Weights of a small transformer language model.
Size: 12 layers, width 320, 10 heads of 32, MLP 1280 tanh GELU, vocabulary 8192, 17.6M parameters.
Architecture: LayerNorm before each block, learned positions, biases, tied embeddings.
Training: a variant of SOAP for these matrices, 546M tokens, 4164 steps.
Each number is 500 + 25 x the weight over its row's rms, rounded and kept within 0 to 999. Layers, rows and columns count from 0. Numbers have three digits each. The size before them is the row's rms in percent of the matrix's.

# layer 5 MLP up, 1280x320, rms 0.0987, rows 173-259, columns 80-159
071:495520524547520535510498510499535493473510467492492483500465504498535478513514506562481494483503498490479437524534439506521504491470483522522488503480540480448479493486488463498495499496486497493552532499492491488486485504464460509513487485
099:530486516519483484500484520518506505489544503527502526473503570479533503467501511525511487512479488514508519480526471521535500465494467487470529486507492497479514516454476507520501460506516526479526482508485529512515525501474470520485474483
100:478526489484514507520535515505502532542498521544485451490517483516487536513494503526486507471497542513540477509462518524482549495509472474530499536518522445509498514458510474495513543492468512504499490507524523491495509499503526482489495505
097:513518512484512539510513509518465481466484524479540472505504497478513487515514501486524512493497479511530556500517480527473467487475518528518463517515483486467483522449476495468488463503523520471543488502504516480533476511502496497521500488
101:512478494528472464541515499483529476524493470511494480513505508532512496476436516488503520513521516481481561449519532548488507510519491492472514491511497478481480492478524514479515502540511532535542474460477520485514479462489500500467503547
098:476462479542516500535512496527486429512510521511513544489465470482546537491511549506522467461507514479519501506511464490538500504494532519451546508462465471519495486444546480520475506520506519471512516503467491516485519515494522528477543518
087:514491507483546521484513487501518531516517492562472538507501522490487466495503546490476507487516505469531482497518467489522524488453491503505479517481512529508491523485551502490515498486440505503515495512474487495512528523498486479489526499
089:499503519488454460477546498505535540522462540468516491500483491506493498485485495473481536462538578512486479509513507478437506499465525458468473490508520447520536533488501493501488511549488511506524535516484494484495495499465522530488490493
096:477480520517489513493459502497477527470519529477531476511493516512492475475493502517496470504497522515546492507522530517528492492510528465498444507514502511493467457489486490472508510473468504491505457485504520488502520440480467439558499538
106:513472502500469519449541514530502499490496457498518515480486548504495468503483481488481487537516472498463482513519489520491508494515498443498559514469490499510493481518504487473490466467490536462512467489541505527506486506533520500494448494
102:474504466525471507517506525468488486474524539493482516484451514482472493478446453505503504497509478499543531542507520474500510463480512467483488482469484522463515460517501519500460451525501523527520501515487507512495550486496499527474474568
099:489494490497523494517551493513444495503465532496520497467522521512518516506499514503500533535475487547497467563521518546542532522444514524484468499499527499513481556475522488513507517491472495484509470511531537526499497511517473473526477511
100:451482479498474456535492443492494547560484489507510494483512525487496483516496491492555532473489544496466507478483519483510477487522506525471509500480519516500471491475448490479513473500478486501500472513519471495485482487428485504498532450
091:454497518511477536499481523483512543503516504500494453458526518494517542446495509499503507530528528476502470469522509503501508515500529503478552505494520492478488513489477500487494470448493520497495491521513489531529516529521468483496509499
099:494503519463541509538518507472523510454520491560500491526507508507482532535523499498497508487468494516498533445509476550468512531465492512501498518511514523525477504508500483458518510524467521538513455520506510538441516487513491527508528478
108:492482508490503507490466481500560540457502504528481526504531455476488502502497517498533479543489487469487478488520529470490515503456470497561493516512454483487463461536507471459545506499467495498539530503479502446495513472520517498486521509
097:520491498529478521504479548461491473501551435502510485508477543504499511485500483498486502456495496472472534460480489486502517550513509469533506466486468518438509503476528493466483479514528523491506461514483530456481532459539507483497504499
095:494484476489518504472506491525527543478475509532494491519525482525500487497525494516486489514460454499552452479534517528483501521474463460525498479503521470503492461444524499483493477473490492452498522520475480495518450484511486516525522516
099:523540512501475487494496545507541534534478529545505471493505441483476504495470569514504471478522538520546482540536530521469515528498471456476474492512525505516538504498460482481511544504493499496476421472498500502519477496467481508507517504
110:473493478521455475514516471488501520537489517480536489495477505494452533505478458511476522488500471447514478502492518548519515503468513456495504504506459488550500507469510530517518468525483515467544491501508494484471504498477525524487493484
105:490494451508497455490499482525522494488490513484487587492507536514471461541470530497491465517471526504510465519485490482502522451477507478457499514488533529502486524492502548453515478565502446498467479487477551430540505481463494486490455558
098:501456508471465525509492501465508518511496487474510505458505514475499478491474540525482522514488525522471478515521483477471509459489516522517483483535507495548441556494500523506471539541493499513516513512480500524489490495511495510525499514
097:508448487474502477520506481539496512486539514494516497504481495512452498533504506471537482511517489504490483492541508554522522517498455501469520494462559507507508524480490530527506498499512467494522528481517471489515481499535529487481495488
098:490491476515487526483492505544496514491498446517552479542525500485484493506461514486478512497514492526491482483530505532471537521504470504519459498503489493501451509468510473472489453475470533525477493494522477504480540487475515516492494534
098:539520511506500492527537497508505546492487466506481491483527543525565512467520553504523533511538545484499507498470511523515488514480483493490500501507500467499471484504516427536475538530478504499475512470530521490527503477481525564563473508
094:478507500546492504524502460496497512570486530515498518471507479521524519479461501497508492478513497506513465543552527503495499492499534497512530514464500503522521503478492486490493489499503512527488532536501502522501486512526509507511501535
097:500493485504490505528476489487468500508566496525479496503514476495456458511475514506517501474536491478469457547457469481487505556540484541492481480472500499547481485515472533482473513461469464489515491484509508475485479523513435499464523488
092:487485516526502493539497483528494508434454471481500536508500476492520482523443491512513497464478485473480463479543460543487475527528512529478500528510492519477487509472431469532466495527498518510523532515513511519512510488494536506469459496
112:559499535453545488482507495494531504546521476518540502499496545490480509501465527520536548455460509495481503454533452461489489507494515477515516445503472514461496491489514501470502474503510538465477442498464502476504473488480489495521474538
093:510519465512497497511459510483454456476553473493497531491513488484496501479527502481538514465517490508490546504464514454530525512485449430501532504479500498449482501506524477497533496515515489472541548468489499477522453510503524479495546484
099:506518456530533509483471465475504481467441476485520474503496519462450527489480517530492505479486513532524510483497511563518527551495505523493528508496502561500488448472447497462475483460515517499478558478543489475464505481529506522484477515
104:503509525481498447524512577530506539486503472488530517545498526483527505489498498459515458501519484549536484514464513494527507491513530533450483500501522512491514486475487516498475492524458463506466477484498490537490468499496503511490492534
098:505539513538464485493496519511492512498509525510513522492518512532501526544521477526508482472506538515487479533491488548526487528528461480530482534480512493447556502501459449509510489517534538516473507539502515509497499481472480480503419503
097:475476490522540476507533532437465484523577494430507476509563547499481521481477522485511492462566514495497494546498517471505501506498523560457509475524550470507513504495513498485481494525532523499522499518507499504465505508537466473529546526
112:503510537528502520505510440501502480495479452485536476514549495540485458546519478507533546473523469496507513529498511498485509480492517480467490456506528552486475475551470499516472421496521523469490529481513484453489505585476497471483506505
093:518503512517483529486500531475511480498491517501494560544494480530483499483492490511502506497534445500469534521484433516529517516531476453527525540521499470485469506509492497512553472466451501476526444475498534483489481529509460489512539545
096:531461485516511497510485501476511545527506480537540507513465509511493557467514498513503504521504523545492494519502485471522466487446503545480512510511520503486477445542457486486487482492481535488499499494513521519530473532478490495517518537
102:456459545501484528544526504538502503467506494543507480532482481487485542473498527519508492456511471511500490491525493476510509510546464498500513486538512496483502503486556539527498466536481504494520504481503528525491504515519500487576533525
095:514484517473505487481474519497488436504459504539505476494529509512511489470527508492490535489550503535539498518493490533488507525504524555506470521513500507506469505467516456455459490511472573460508467538482521440489514484489478522495493483
111:511524508510510451559512542527489462528492516461502497439517501498478470480528518490510481521501516462477504493490501527545508527527513539515518528507524506486488505498451489468486506461478521507512500510550533523465506533568532485483493482
105:469496509533530504527513489529492503516495523471481494489484497473520515499484516582487478552491508494490519451520510498486478499455487553541484468479497483520485520487513454513504452438558529508484479490506473494502508498492497502482470476
098:471491503489486535524496485498460507488496492506529545438481518503518478505501540469485443521455533460483458503496468498505518513517535508510551477523484512472518471494496492564501497486526458502566454514482438524512499492484567464441528459
108:502481515547533490505479481509528503461551525445497499484508531509496499486544508482521488489502492511488475513487525541492513480480533505438463485524511468476496501500488498519511523525461490523477488483506499502457511486472502510518543499
097:495501514489524508510499495533466463486482500491486457525485493487444501503506474512537502478514500464481511492496528472548481491506537543532482495488529497486499521472496515479510473537493533475505507517541496516495539485510541506478509471
096:504529482466491471508498519525467518543475498531507535512453492514551495467463495508538478469496484494473554530544441487522495455476536499457466515460508485499468510495466527502522481506497493506521496475520486469459491464495481491488512507
097:472531476442504503506476544505494498521501499560475503465525526493494508499477492479508452500526522513494522472497476503519456527519494466489512491543538505525478516495540510496508487504513549513496479497524507527520499528555517531442515543
094:511512481501550535487548552501483470471467528494531479481504469544490489458497522500481499464498500474543529485505484495516497475486534488487501532523535513479545507479478480520475512486547508431517477503489528502487485484477513510522492525
105:476486488521500507513477562511511488522503583505502491545488482538467503476477486495456493509522521485486522446502519519504493510506475487458511527512551474528518488524510519488572467471477502476526504581537492494503514500497456514487468495
096:533511496532501495490487483474497517496511473503501530504480494502507496481496526540490507501477507470516523481539475515462482480519527472534453514467549494549495478481453468458516479459496472505463504497474488542461479520540560515501520521
106:490562504510487504523517516552478491452470543525497483518490513543517526564492534511501527490490511505514483466524510552531525496518501509455510519468512459478580508509484485486548465527492504500508489531536509488499488518467490487466470491
096:500521516490511512507490504486482531476493523470458488503488467505522466519479524511498491465505509479525503485474498523495484469496485567510457494479524453522446522461505502514549511501538555495493491532508502522524486541499536495459476507
093:496526432517490531530555470506493454525543515495511469484485486523500528524518520463526487538515493543495514502469481497480513514485513496489498542530524504469503466501519466466479526489488502501523539502546519509544498463524491512536558526
101:471501492539487520500509527520461457482478512515536512487492484499472511484472514443491501506519515480492478501479477461444524548485498491510499507493515500507537561510492471516516529519404516493488489541491544560517478503525512507534490485
097:496487501468504519520455506558502548519509497523526507472493478540482464512523495545515449451528496530551478491508481394488503454496490499521463469523501504483531535490525502509545511523503515494540528473503516524530467527422477481505509449
108:481495479498468466464507501500532490475490513498505453493505530496497505463457495489529512513515556496516536509501484532532494477527547577539486510533537511485489490463512509523542476525470499558473491511525472456494480492489515491501536564
123:470430499513533480468433528500492488523479484475509523518502474524472466477519487480491453523468458473465457502508517494501528457498519529481514532484497486540469485498526496479530471497478512462566525523506490529483529458514524482479528484
094:456520526506485551479503490551486470490501530535498470526492489493503516498483462507502542548546511468452510553493465514505458521510517505505528466445488485524461502489499513540496478472484531518500486477495495474488496493499497520542522521
099:504485545522501498485541487531498508482479488511474503500502499526484493485468530501488511511512511508490467525487486506454519501477519459515557506467550477488487519466467485517466518519490530526506517518506509504502513498495483512517506495
099:545527508510475475477482492534480466533507506527471516510495483511520506456509448527497559487481494442501499552543508516502502440476529520500530503482491499499499501476471499527491480486479497496493517460452498497480465528480493482465476476
101:523529518565521502509515490490492504495501505523509527504520412522492509527456526481501485456498478501512513491525478515513454484442468475510551522487534451490485508517456491517492454485497492510547487479461466499512525487519480468484482491
109:493540505535497526476514519526527511464454506513484508516482487516512472485468495462499501505506445495534479497524488496499525528511504507528543515478491500513526474537503479565510508529556494519485441499522476512523517548537479448509502470
110:538532529454493536516527501525503534496477494482455526510492513505496529501488516509476446464497509516523445498489466513458505484502504534468486516581468479547557542475505478481517511514490496521470494485493539539516491509567473507481457505
096:512486506500545502491531514513461517549482492468497467498483471526483511507531474497511509483507540533493470468477470509523518490510488475492501508490470482524531504490511467506473523488476465491472543490496478489492473523448511531534526517
098:505532449447539470498506449487459420516495484461505561486453520499505501514541507532512480516549557509531523556517489477501512444513480455496492519503521470499471496507499476478484471515475530519488480511505511502530474488519525469460502445
104:495482462437506523466505477528450500426492529501524469521502546533470501512515483516499466491476530474518488491492482527506473510494511514505503514488526548517505485454493506525538498496527496521521481536467489507559499465495543525517497534
109:503494513498529493468496532462495494525520508501504490515536519453481479509432498507505547515494509468563517467508522488566575476488521509489506488513514495493511532480508497483489514560509536479493513471541524501499498519530463532503487530
107:506481518523507483496492541522475493537473501518531485504544505466509498528539467494476514451496481525508522469495502488472499536525476470505449503528431483512480506517507532498491481496489495503544518463546500451488488545523521493499442502
104:498478520488487458496469504503490529465477524471504521470474483536484485511469499513484543505499481520521463521509474486494488500496525492466512504468483502527552482511497536468526475480449520482489495463459522529490520511489510565507481486
102:510465537462530528498467542520521434477508509514513485517541529509508482513464499498506517489515546505479520502495459505514489483523501514484474490455518456509522531524487484495531489510518498561544504468530517502560507482495525478492474516
095:480520475499457541518543490509481535505519485490465529472507475524492500481500527527509513476500511479484499522495542550495531516496523511577501465500498497495505521469522457525507485542455479504501547530491475525467511503536518445524479418
090:528515493494528524516517500501521438506467521476534500495502537507515503498495518479512496493507488531495486532495500495549540548498469507462517515519537505467486490515455433507493517512448518503556467469523504486472515452513466493511517490
097:448453531464489463499482488514515526521501489510522488468512484475498490501500512487491502478517524529515459443473502545484509530543516534504512521519480476509563452506500534508481530492481511508496542476425494464498486456486479494492517541
108:462468473464481526467523520479449481480474540480470481543486513466527473522480515490481541477496508504499500489503512517473511441456515517476520516506503516500500494468500486502516537509511514494508437481496513494524488499478451475481492519
099:540491507491498506422523493476505485507537507489495534520542511450528506519488500512507500515479493491492504510502451480527518499448511474474527495496493524451520518457472481482586492463533490478502486523468541520464537489462489521513473503
101:485441504521522519550522526502504558544528480493536485495465535488491443529499491506494493527495541475501507517506480492528522527490501493477486532539496512560515443496508489477524500488494493472496468531488488472481533511494520547507530491
091:517495560512504560477486471513525495514507504437490525504486508476520495515503541506466505504508482520495472524491476461541531527486463507541524533514484540514529474478448477510479484509517524503494519539539526483497506495467494479502506450
105:517471527506479509489483522497486535550524488494521524489515500471545499507497519487511537476533490467520465498468531507502485529522514489529489497450526538458532522499475491477497453522491503509487510502531508526538524438549492497451488465
107:490524484474467556471532511493513529468490485520497492490519525502473503509489472480496512497505492504524512499498520516471507518515512492522468485504475484461485550539524508482474505511466506514481462452534531471510447486475466546467475496
110:548497528505465552466463471501518464534487478526510473492503502494501522509498460542513489501495523487460525502509498473476532546511499478475471500535519494468481502470498485495502479538449462474473463487550499520488522464449484480477517504
089:494500487539484478508506510537491445500519505530483552543510498503470520501446489485514491494514489491517529500481539458482506528464516540513473538495521502569538526510509509508498463495469469460454553523531529520507496522501508504483482487
104:523515496512495497505481508517543522547493436518506477506501477521511499446471496505516500519457499476531509515508477508503498479504510509482487526526507523487523495503436462533486509534456543510519475526505502486508517459496537483534460502
097:459544489480462499475521479501482526483508530523492493486507511501457506489482507471524447477487490477484503445459521481469525480481532485489534447537511484474545433528544482501480501515511522541538492511509459506450464470505516454484474517
110:511473478433462507464526476495466529465467559517483514495531525536500493460450497536492479458509502497482507507479486506476518541492458502469524546558492527562492545511520511480506503497497465536470478520486529521533502524536517510476488535
113:581506521502466458525511515528458487535527521511542485521527543510506520510452514470453472509484473530553499515450485527509500499479470486483511521538527500508468512454500458516480488487509497517529468486464491511450496473514493502476510490
098:463468469528507486462522477506514538489535467494486511463455520507498502476484507529454507492454500514489489510508478475508538502514474478504510503499510541478511457462525506535460497512514525538511500521437491498486468523503518482545506529
096:493515520476487528508512516497501514449448526547505508508506509501472513532524515521498550526489522485506509529487538491492523519483472498488502510465493483471483498515516471484504447536512513529522471532508517529498512504544539505483523491
100:483485529511559472484492480505481488448517575470554534478509486495470508500515491519520489488529480489479514489473473469470523486470487528455454506451481532514442504510475492494485506532485476537523493473479503536521509489500535501520505506
# layer 5 MLP down (transposed), 1280x320, rms 0.1, rows 173-258, columns 80-159
069:468438491476481475534519441504457527502479557516530549533553501517470498491507506455459499490469492490467497492469523457474507502490525491507492503514483531489495538513497542532504489486467500524502497486511489489515516519540486493496479513
102:494501518470486504506465509517520458513499492517508524486543495493457476509459472495480509517502510486547524472493509501497524502471518521492473470522476505456497535517518485517469513504494483469493494522456528472534486528481499514536497512
095:496472520444532478484462465486519480458508493537473552549480513480495492487556495494520485492462523536511467477505521503491493482539508475513488535505502520512556514500482507507486482467510482451530515549506508477501535476527511499493443498
106:468514506503517498515551446540546515458494478450511533480462476500504514502438479498505447476489509509511488469463464492442526522515524520466475449533470523504517471507504516494463482549481494502488504526482553450517506514490540477502528504
092:506476490477483534463467494461483534465482509486471535490487489495487512481503476477495458489493471471572489535505496472502509481496478496516488509484491542480494509547497475512491493490512461477479501559518521510510529497496518511511490480
092:520515538494485507486478492523508485480490494502505452529514528536473487525521501522517506523510537551486481497437541493509490512473473526477488498544489487487541504516545536532523474500500481521437522565533507472493466499481468499476501467
090:502500493499550434501529516489490488477580469501527469522513516498517506485497476476484512538475490529479535464453517504514491538498521474482510447518542476509479493491490487480500548524513514512544564523500479496494512481523509474530525493
093:513479464534515497503546527511524470505491513505521501493515475488509454517455496488536483525480494515543490494530479490556498511482529520491548518478480498520528454480472465459495545493459491485468490456495518470470469509481491530509457535
098:509469476504519492508524492490507521523523525496495489500514507483507520479461469501525484488493513499502500499510509505494486544558477541510449482529498479482460526505504484495507496542522509509483506431531542535492519533486465512469498537
095:490503484509521541515448488492512495509467525502475463496496473494523526484469492515514506450503489522480493487487504466519525482499495520518521515499542493461512502499490508502448501505469526495536509517475527502467480517478495522518549470
098:473523528499517508526499505470506497484500504505483469524512548516514489482508506467507487519500476545522487471543467480505467478528549472513520528516518448507536494500484485474485504523502518444501528490484508521449486519476483519513506502
100:509479500496487486461490517505521474444448484535476530499525499504491494508513458493511500522522504487480533513537485506500465518510517535486472511486495523507510500517558505479489499520495472544506515516475482480429481539478495498499536527
099:516469504497516518478493501466468437500462505560475506518525500491486495462477483543482469520494455507498491523537493519501521532478482464499487507471505518483517527484468488487454559488500543494546495490511507519472535500538482511506469509
094:526471503526519510503518478481492512552515493529489461511538525521474514541470494489483519492492536479510504489480472489553492506504489489520456468547460498462458531502507533480473538554493495526533485510482564479478472488510494516494536473
099:507523515503484491492489507504520497525462461533487513501484519501474540510515472466488478465463496501478496513548478477517534482520553498464516469488513485476482521525513511526550493504478484487501495467512531506505484475486494482514476525
108:496500462495474508490528512477440489527500499461513516485504524526553506482500490504466520465518556498481505500467477508491492542512504486461487460473504483487522561485499537491499557520504495492464482515501466510516479516458506496488518463
097:533542502504512489514465498507516498494515525462478520502504513498491461513516497509531481536533512556492468495507481479459486498465470496518495512479513502532502469543492522476496516471494505502498527427494478477492483508449510511541522499
092:502512549490524526542443476469492484477529485455487503503489497494539497469483490473510500439495527493517511475499470487496502518466563514518498511498478514569476535548517538458516515515495490518494530511492487509489512468443512458487465489
102:441502554506514554491516489492529521526525473490455482484531525491492515554530502525524503476532466515483537459477491531489530469508501522513517483487500494518478511490499475482517485496498530514483536494547530518538519493502509475546485497
106:492491495498532490507514483530523461501524472519451493505540540493513496503533520451524480513480481497488509463478506527479507477506523494483443524467536551501511517519497504516515506463488539523528502499489475507497482509467515470534480529
101:513519509503507495539480504519512510504514466507509497484558523504551527475525540503538499472508485520499489502465517553513504530483497484530456476478513493511517482539500477512477513517538526501504477526504491485476498473524459466500523502
105:490486531498538472476472521494537483510500508470493518508534496482474490487510473501504491510465497513566463467508517504462479520498537518501494489453535488542497503488481507475516507499509550506557481481496499477479477508524523532469487428
095:473512500509493485534490511483500531520498488525487492490529532511516497501506543519515497513510455511553483499495478459545508482484501520529496496527511442509495480503532498455520553466480543467513432490517482523509503492465503491476478463
096:450501501473520526514522501510506460490514495480466478494472513474507453497523473493510489588520530486473549495501500527491494507476559516487483489503507478513478477518494510522528506518510495511481539502502483495489455498477488494523489527
099:462465497474529519525430491475505460466454535448501473431497505496453519503483455501469516496495464537523490466490524521502538498521506467458504520484553465510471495506507551447492474525498445489538464505488560517521500513525467475489569482
092:475491536516491529487507509473493529470508462485479541496498477488508468524500488511537513486507514496431528470489489500502484482478486542492508498474464482486465546506517490524544471557491522471495494496479479496488458454503511505518506493
098:502500538492497501530477518476549538548494461453504481506507467530558521480520484489498498494479502511470488492506469521549515468491535527467481515530477516445560494501496490496498467491461502500480513477505489518486520486500558483455509467
092:494500533468463486556495500502467469500515516500523473473526469495515510536471480455506483561524515502513489515470505492496524471502528444511533508454508509469509513528524479476527456487498507523478527524517481491492468482487517469489529522
114:500486539503482559505508526542473501493493481530465531506497482550532460520522474537541488533534513525517543472478479459493534494485485541510465524497509472546487513500547467475487480491480483496489499459564489523494495498547511474521496537
096:529488481522502519482500566517521499517489513481505466518480486495538478497544505515494511502501532482517455478567479485477517514463477479540523485486500516510519508495500520506482502452478534501524489466486474480435458499529506466504510501
100:495502495498545499521560496461509499526500469515499514473530537556501513503486480479517487520483509500458479466495494532488480503518466482519535503499453503518508512492514522508520496522521544554530511517505568471524505469487480499514486477
104:507508487485509512523483535486450525482490511504542459509516487510470540536504486483481491519524517468483534539531495491514516483462559450476507490472517502534485498494519553500483432534532538485469507484495518513490496507524486511495526473
084:507490485499485487502500498514484504484472514489519477490498514494497490463512505462501529482498442469496474529553528471472529462465538499498479475510478494500490503472499522504486520531504467540524515487473467496480489511509507485483500488
097:532514568493516574491449510506526525513465499503492504495492478516463511525488495475508457505458513525490467521488449483454488496480558446531474499488505449475505477533515483494511508495516458483514491499506512493518492470499501501470511485
109:490458488544499519503528484477469518514509487506492497522490534550510537525486500515510436515554545490520484498453504484457542491473528491517522503507470452495524502497511523475533485503473515494527514497509504505504491471483492496493475509
093:531482470503470459474528506488525520482501525502475435498464507498504501449517498527526489505496464504507538516494508483492512510472544506521506512502503501499505483494516519479491489560539513533470522520476508538470514473501558501486527490
098:569498482510470508485489499487491508526463496508484509507454482519518531520536505491512480511508488513476476523507450521495504512479468466466462493496524494510495467485494472493472507486472467463486490483507481517503474478480463520565535456
108:532532490510473511483488510474469532480461470512471494530506485511528474507477499482483511492449507460465525505520505509525482485520506455495475503494499473527488490477517466468473503505501469510496518469496481496492459497527486482443537504
106:495482531473528512524503523491529477465476471525499486496523477493491486474444483472514534482553453501498541483524531481461500503494480534510472480485549482481503428544493463512495486444521492504518510501474477518497519519482476478463551500
112:512467443533524544486502519533473482494505485495481490508487494492469505498482527537537521484503499590509484505522495485451522484431502484521491472488510528499529465502500527536474502515534486524549540501475523443479493481480498528513514539
099:492493467548490503492515505492486510489504496466505514529512458490493506513508489510540509488528501463480470529526497495465506465523475504478459545519530526491481508491496560528520552492522504484531463493490505508513501492502529510495498508
101:471492440493472507528482521484487502488519475488479501492488507532549455500477490536481489490489550531506522474484478522523523495513562485448485513457466464481527487490507486464486526487517508524527481562530480482488501465488513528484534551
104:510497501521510515471484519446528489487473533522477502505474512483519446509520462481533536521526517509495524513488497527500501524525513525521464510554487503506505494529495526489514496520439519504522518549480546473515513527503504538508502506
102:495485498499490503508593508509508513487519475441486527520506494475455530525481521532468522501463558458459498489494481544508501497491521486468539464497465548475491474495475535511530515485483513523502530511500489519457553520499486499504497480
101:515505455487433505492510501539502471508508517499457470483492484457514508500505499501501550525487499573512492519492538502518502492503521471504505529482489473516491491540478465526546477509547478437537529514502471489489449510511490519456511531
097:508469551546490491534523483518492519500482520470499505553477428495516513474486496542510496533532454456493467518457553518478535478515487491491534521510479463491513493502495513503470475453513484508504440523489486486442479545447504478485497496
094:502473490510494522448495515453481472525484504464536481526473469475524523494485508524526440504506528508489484461507497475532523519501544524489503526519490503480487489482488485538513499519480542509492523470567516486494529471493464543510467487
100:497529525490509510472489510498507536475460476501494503455487499485500474501514497477497494498490511489532489462506448498526502480473506484554483466484500497514528500512524489481484494482525497511484485487463539467475512484513509481505570534
104:552528491481524533509520474471512528487527490504533510461504467540488532502505521483537513503472502472516484531494460498515503512452489506465505503537489481510474491538529497470486528524482504520475519540492495530471518459472486494548545493
114:516495501499516515494436496470503526479540531486541481501504498458488474482531536482475489483506481488515519458495538525485509507479492457465518518495456527521479504497477485482560504514490514506482533481449530543533503497533525491480498479
099:480479502488541526519461526497498488458549489495520528497492500518504506489515512453537535458470493503509490503462529473499504482521522499483518530529493455518505521507480477535519517507473497506497501481495507526478580524550475497516452513
100:521465478495500472483531501538504498545504443523508535514510541501528461503454472485449488524477503457510514503506532504458496538519503516493488483508495513529523511488527539460494522494487482485499448533489491527477538537488514531464441439
095:535539452504488479490480492510553513487519476468495535482478517479470486535541492485479517481528483485505523548514473496494472521517498466489527487474476488511482429470497476530540524537556499434478525473514493531468525531493506495522471496
103:518523527498504504474525504481487474519493530528478528502549501491510460473470538531460559445512477537533499530508526509476520519522534506461488479528472494498479517461501477499508494521514529499464484478526541524490493499502441513534516489
099:483514471498510488505465449443492498552471528507486533459465482465514537474515508520448463495524442538506502523515539517512544556522486477478490501521500498510495488479493508492480536490488528468515499481510560525477485519517464466513520474
113:484562457475457501511514471524486515468543532511462475491478520461525507539464513495510558470488551527520560520522470503516506549539491485519466464531514496476519494515465495513459505513471486535471487471502500482506488523495468528515488493
094:521529502481510478543487513522518541513448486498488537447498483527492486497486494443508533501522502505531444498543451482479503467489463493502538517479486517477468514535477478476518499498499479458475535527503526540541518522492505491462510531
093:482473469493556492518488497454492497454520507499521480507479523496497523498537490532549532517458534503514556509504506477514446488540490479481462502555459520506497482514515507482489476517509506484513507509499475478469540515499470512478491488
107:506491438533555456447506494455481488466472508494537541520510495496561479473491476510557480542516508501506500501517505532494455530488441473497490494493518530500519522512517492467514512520464501493465490533488507502509478513486549542518513484
101:486513505487518505469511482514510525516516520499496485499507508480528423502526507484471548520510489544465505515501487484492472494519488472533480494483484497474516509477505508479521521514466548489440527517500552491498500487523466509485500525
109:499486525508503520518499533512506504501471538494501491494516459498490507513477526491508541475477475516461530515517540524481461493508448492474477508502462507471491507497495492514494526485511440494497509454461486512521522519479511542501445490
093:483507491575451476480475527511536462496478528478500504470501522460520506488488537480511510512455426465466534504523518467497473527503540497528503488511495529471459493533520497511488471500486489526505487509527509452501529463500492516483520518
097:495541486458494495506523462494527489484490482558525490497498471489489502501461502517435476495466492497490525465526507503455537499493524468471518490493511468521470500542482498501517469525472530540478491510504519509514507491493509479505524503
103:460491494485516540529501498481533504455482507492492454495467511548462487444490504491493501511495503571488503512491495498522470478472502500551510459500484544492491506516515506490540504520528540507508521502442476502485495532491496487490515528
108:473487486523487467490465549481499504538520513507451501490522508501513471463463507505504517512494504479537521492487534511466525482545489473497486499492488473500457537515495548528498497488468493495528497515484507506472518525505492555458514457
103:499466493496500451545504500522547489510504462470448498440500524536488434478514488481487457560535476488477469516459531491456480529498471489473502495517470464488519502482493504533487517448515505564477513516503544487504510493496490465491530505
113:491510495464485498537488507508536520429491520490518513528549496498489503462497540514479511494496534481517534501517470502529493470506500487548497504465524496493492509518461496478465460517477535524502502496541501479522497557538453525498509477
106:500489496498469450498513481452517490500521490450475557491495476468516490512514508554541509526475502512485506496455493487497509517503487524490498516524489536493507503502431492532487482503524470513455509542475467488557517511496500469503518519
104:508546427487518485509506477482509469511518473492484502453508482466523478521523467493474469546487507457488491489531462533518486477471529491484520494527470520457494513499506462484493523499522529491504509540498516505487514502491489487509515487
096:502526494516549532519476510515543513507482480488512483462484518502553522463503508512525490499578521509490531459455540475483476504494529524460481479529483487519488504505531467525548508476512492519549484487523473507519455516541478499490473501
078:510451527459493465478500496500527555482510461511467471474463495493482500497520509537486540555511486452509498462496506467515462466498490525543497485541492534521560536472484489510482540498504480519471515554496524475516531523464525519481487499
101:523509465510475498472509473489480497487501490485482506509488532523474489514486537516500494480466498506471491491504561479521492539519510494494511516452517501520459464482524535544515466488501469520490503481470529567527462519522514467525567487
098:495493508487530510533493491501546489488509477500517527480492500497490493498479527513507494514475514516492531491488578500526489482510533454518480518525502510546454509479480497506479461475535478495511491480537485519436494500534491499520514522
094:501469509528493489479485492516463503544490513558530482490474477522460456492489490488470474491508516511523504507543519517499482455524473506524442514476553480537501480551493515527472468531488502501506525450524473515497520506515558520497497499
102:497547489492478513511525465492527494470501496481468494477478490544440484529526506491461512500496482519469482483518510559497486484505495555467460521465498530490459516549506459528486486514516512513542494496536489551550491542520492513507526508
097:542464490477482437535478488469497469477462544514479473514482464474500472460490509513479500526541493475520499455435478513456478535508534520509486493495502478466520478527536475508543492538515459507500529480467449553520480469511481536489529548
101:443521530474497502526497517540509497474420478502496459518468442488517461492484455459499451512504494488476497493530492496481499454507485473477510537469460487495488490517526535510461510482459533506518526504482504530510514509466498493483507472
103:503502484579501504515509462483516499480475464450464496465475497524514491515452551530481471504475483509485483481514521470534494490474531506471501509474483496536485469506512475475519474483469495483501496537504514473497494466469489498527502521
103:504489483492547483502528527458496489472542495468518498493533457544534493525459535472496510488471484457468551515499522496522490482510490523541525473494517538467497450490450483473486486500527493514509536530505498495480482483493468504517491517
094:478549486461472485480494445506529482516457486482516528477491496491482525531476510511544521538512466527517516541472495470495502499471506492490500474520483488519431494449484535541432527506519508509483488499475489472479478506521470495489512505
095:494461508490527480498509490548493502452506518466516530491487515496489495489542524475497531465475519465503456518522475504509505528488477499541535480521507498513524505487523490472478461495504498487489519505503500469484506525525528544496531502
094:482490497520514475515496508484515516539544460503525477533512494463531507500529503534467521533543523537508492505522472515511497510504512525482491527475522527520453526527503480457493495466517473515486484543513532475478505483515538514496508520
099:526501542498481494509493486499491504441478500493499510539491520462507561506478540539489486491478534566488481493451455581516499471503535475515544491480499516490474483537455500506494479456500523567502526510536493529482513523519493448488490516
116:478499522519504545505493490525476499485532480457540512492519504510495489472465509558515489446507457518500488558507493519485490463500478476482513488487509495467506553492518489520501468504512538489508497489490477502519536517492459504550478499
085:538536482521537525513491513490467473487496547493492476507527537460484510472515528504508560501556497478484489467491474525500480526446497520470521505505436465516490516480522507486548497509486494511496529476517464505471516482498489519486513540
091:499491491519514539518503500536531501494557475505511561534525518499491527532487474514481489505493462531500538525483496547502473440510526503509530504532504515486523504500499529463520508504496534525520502524509496453486497480500451531528459516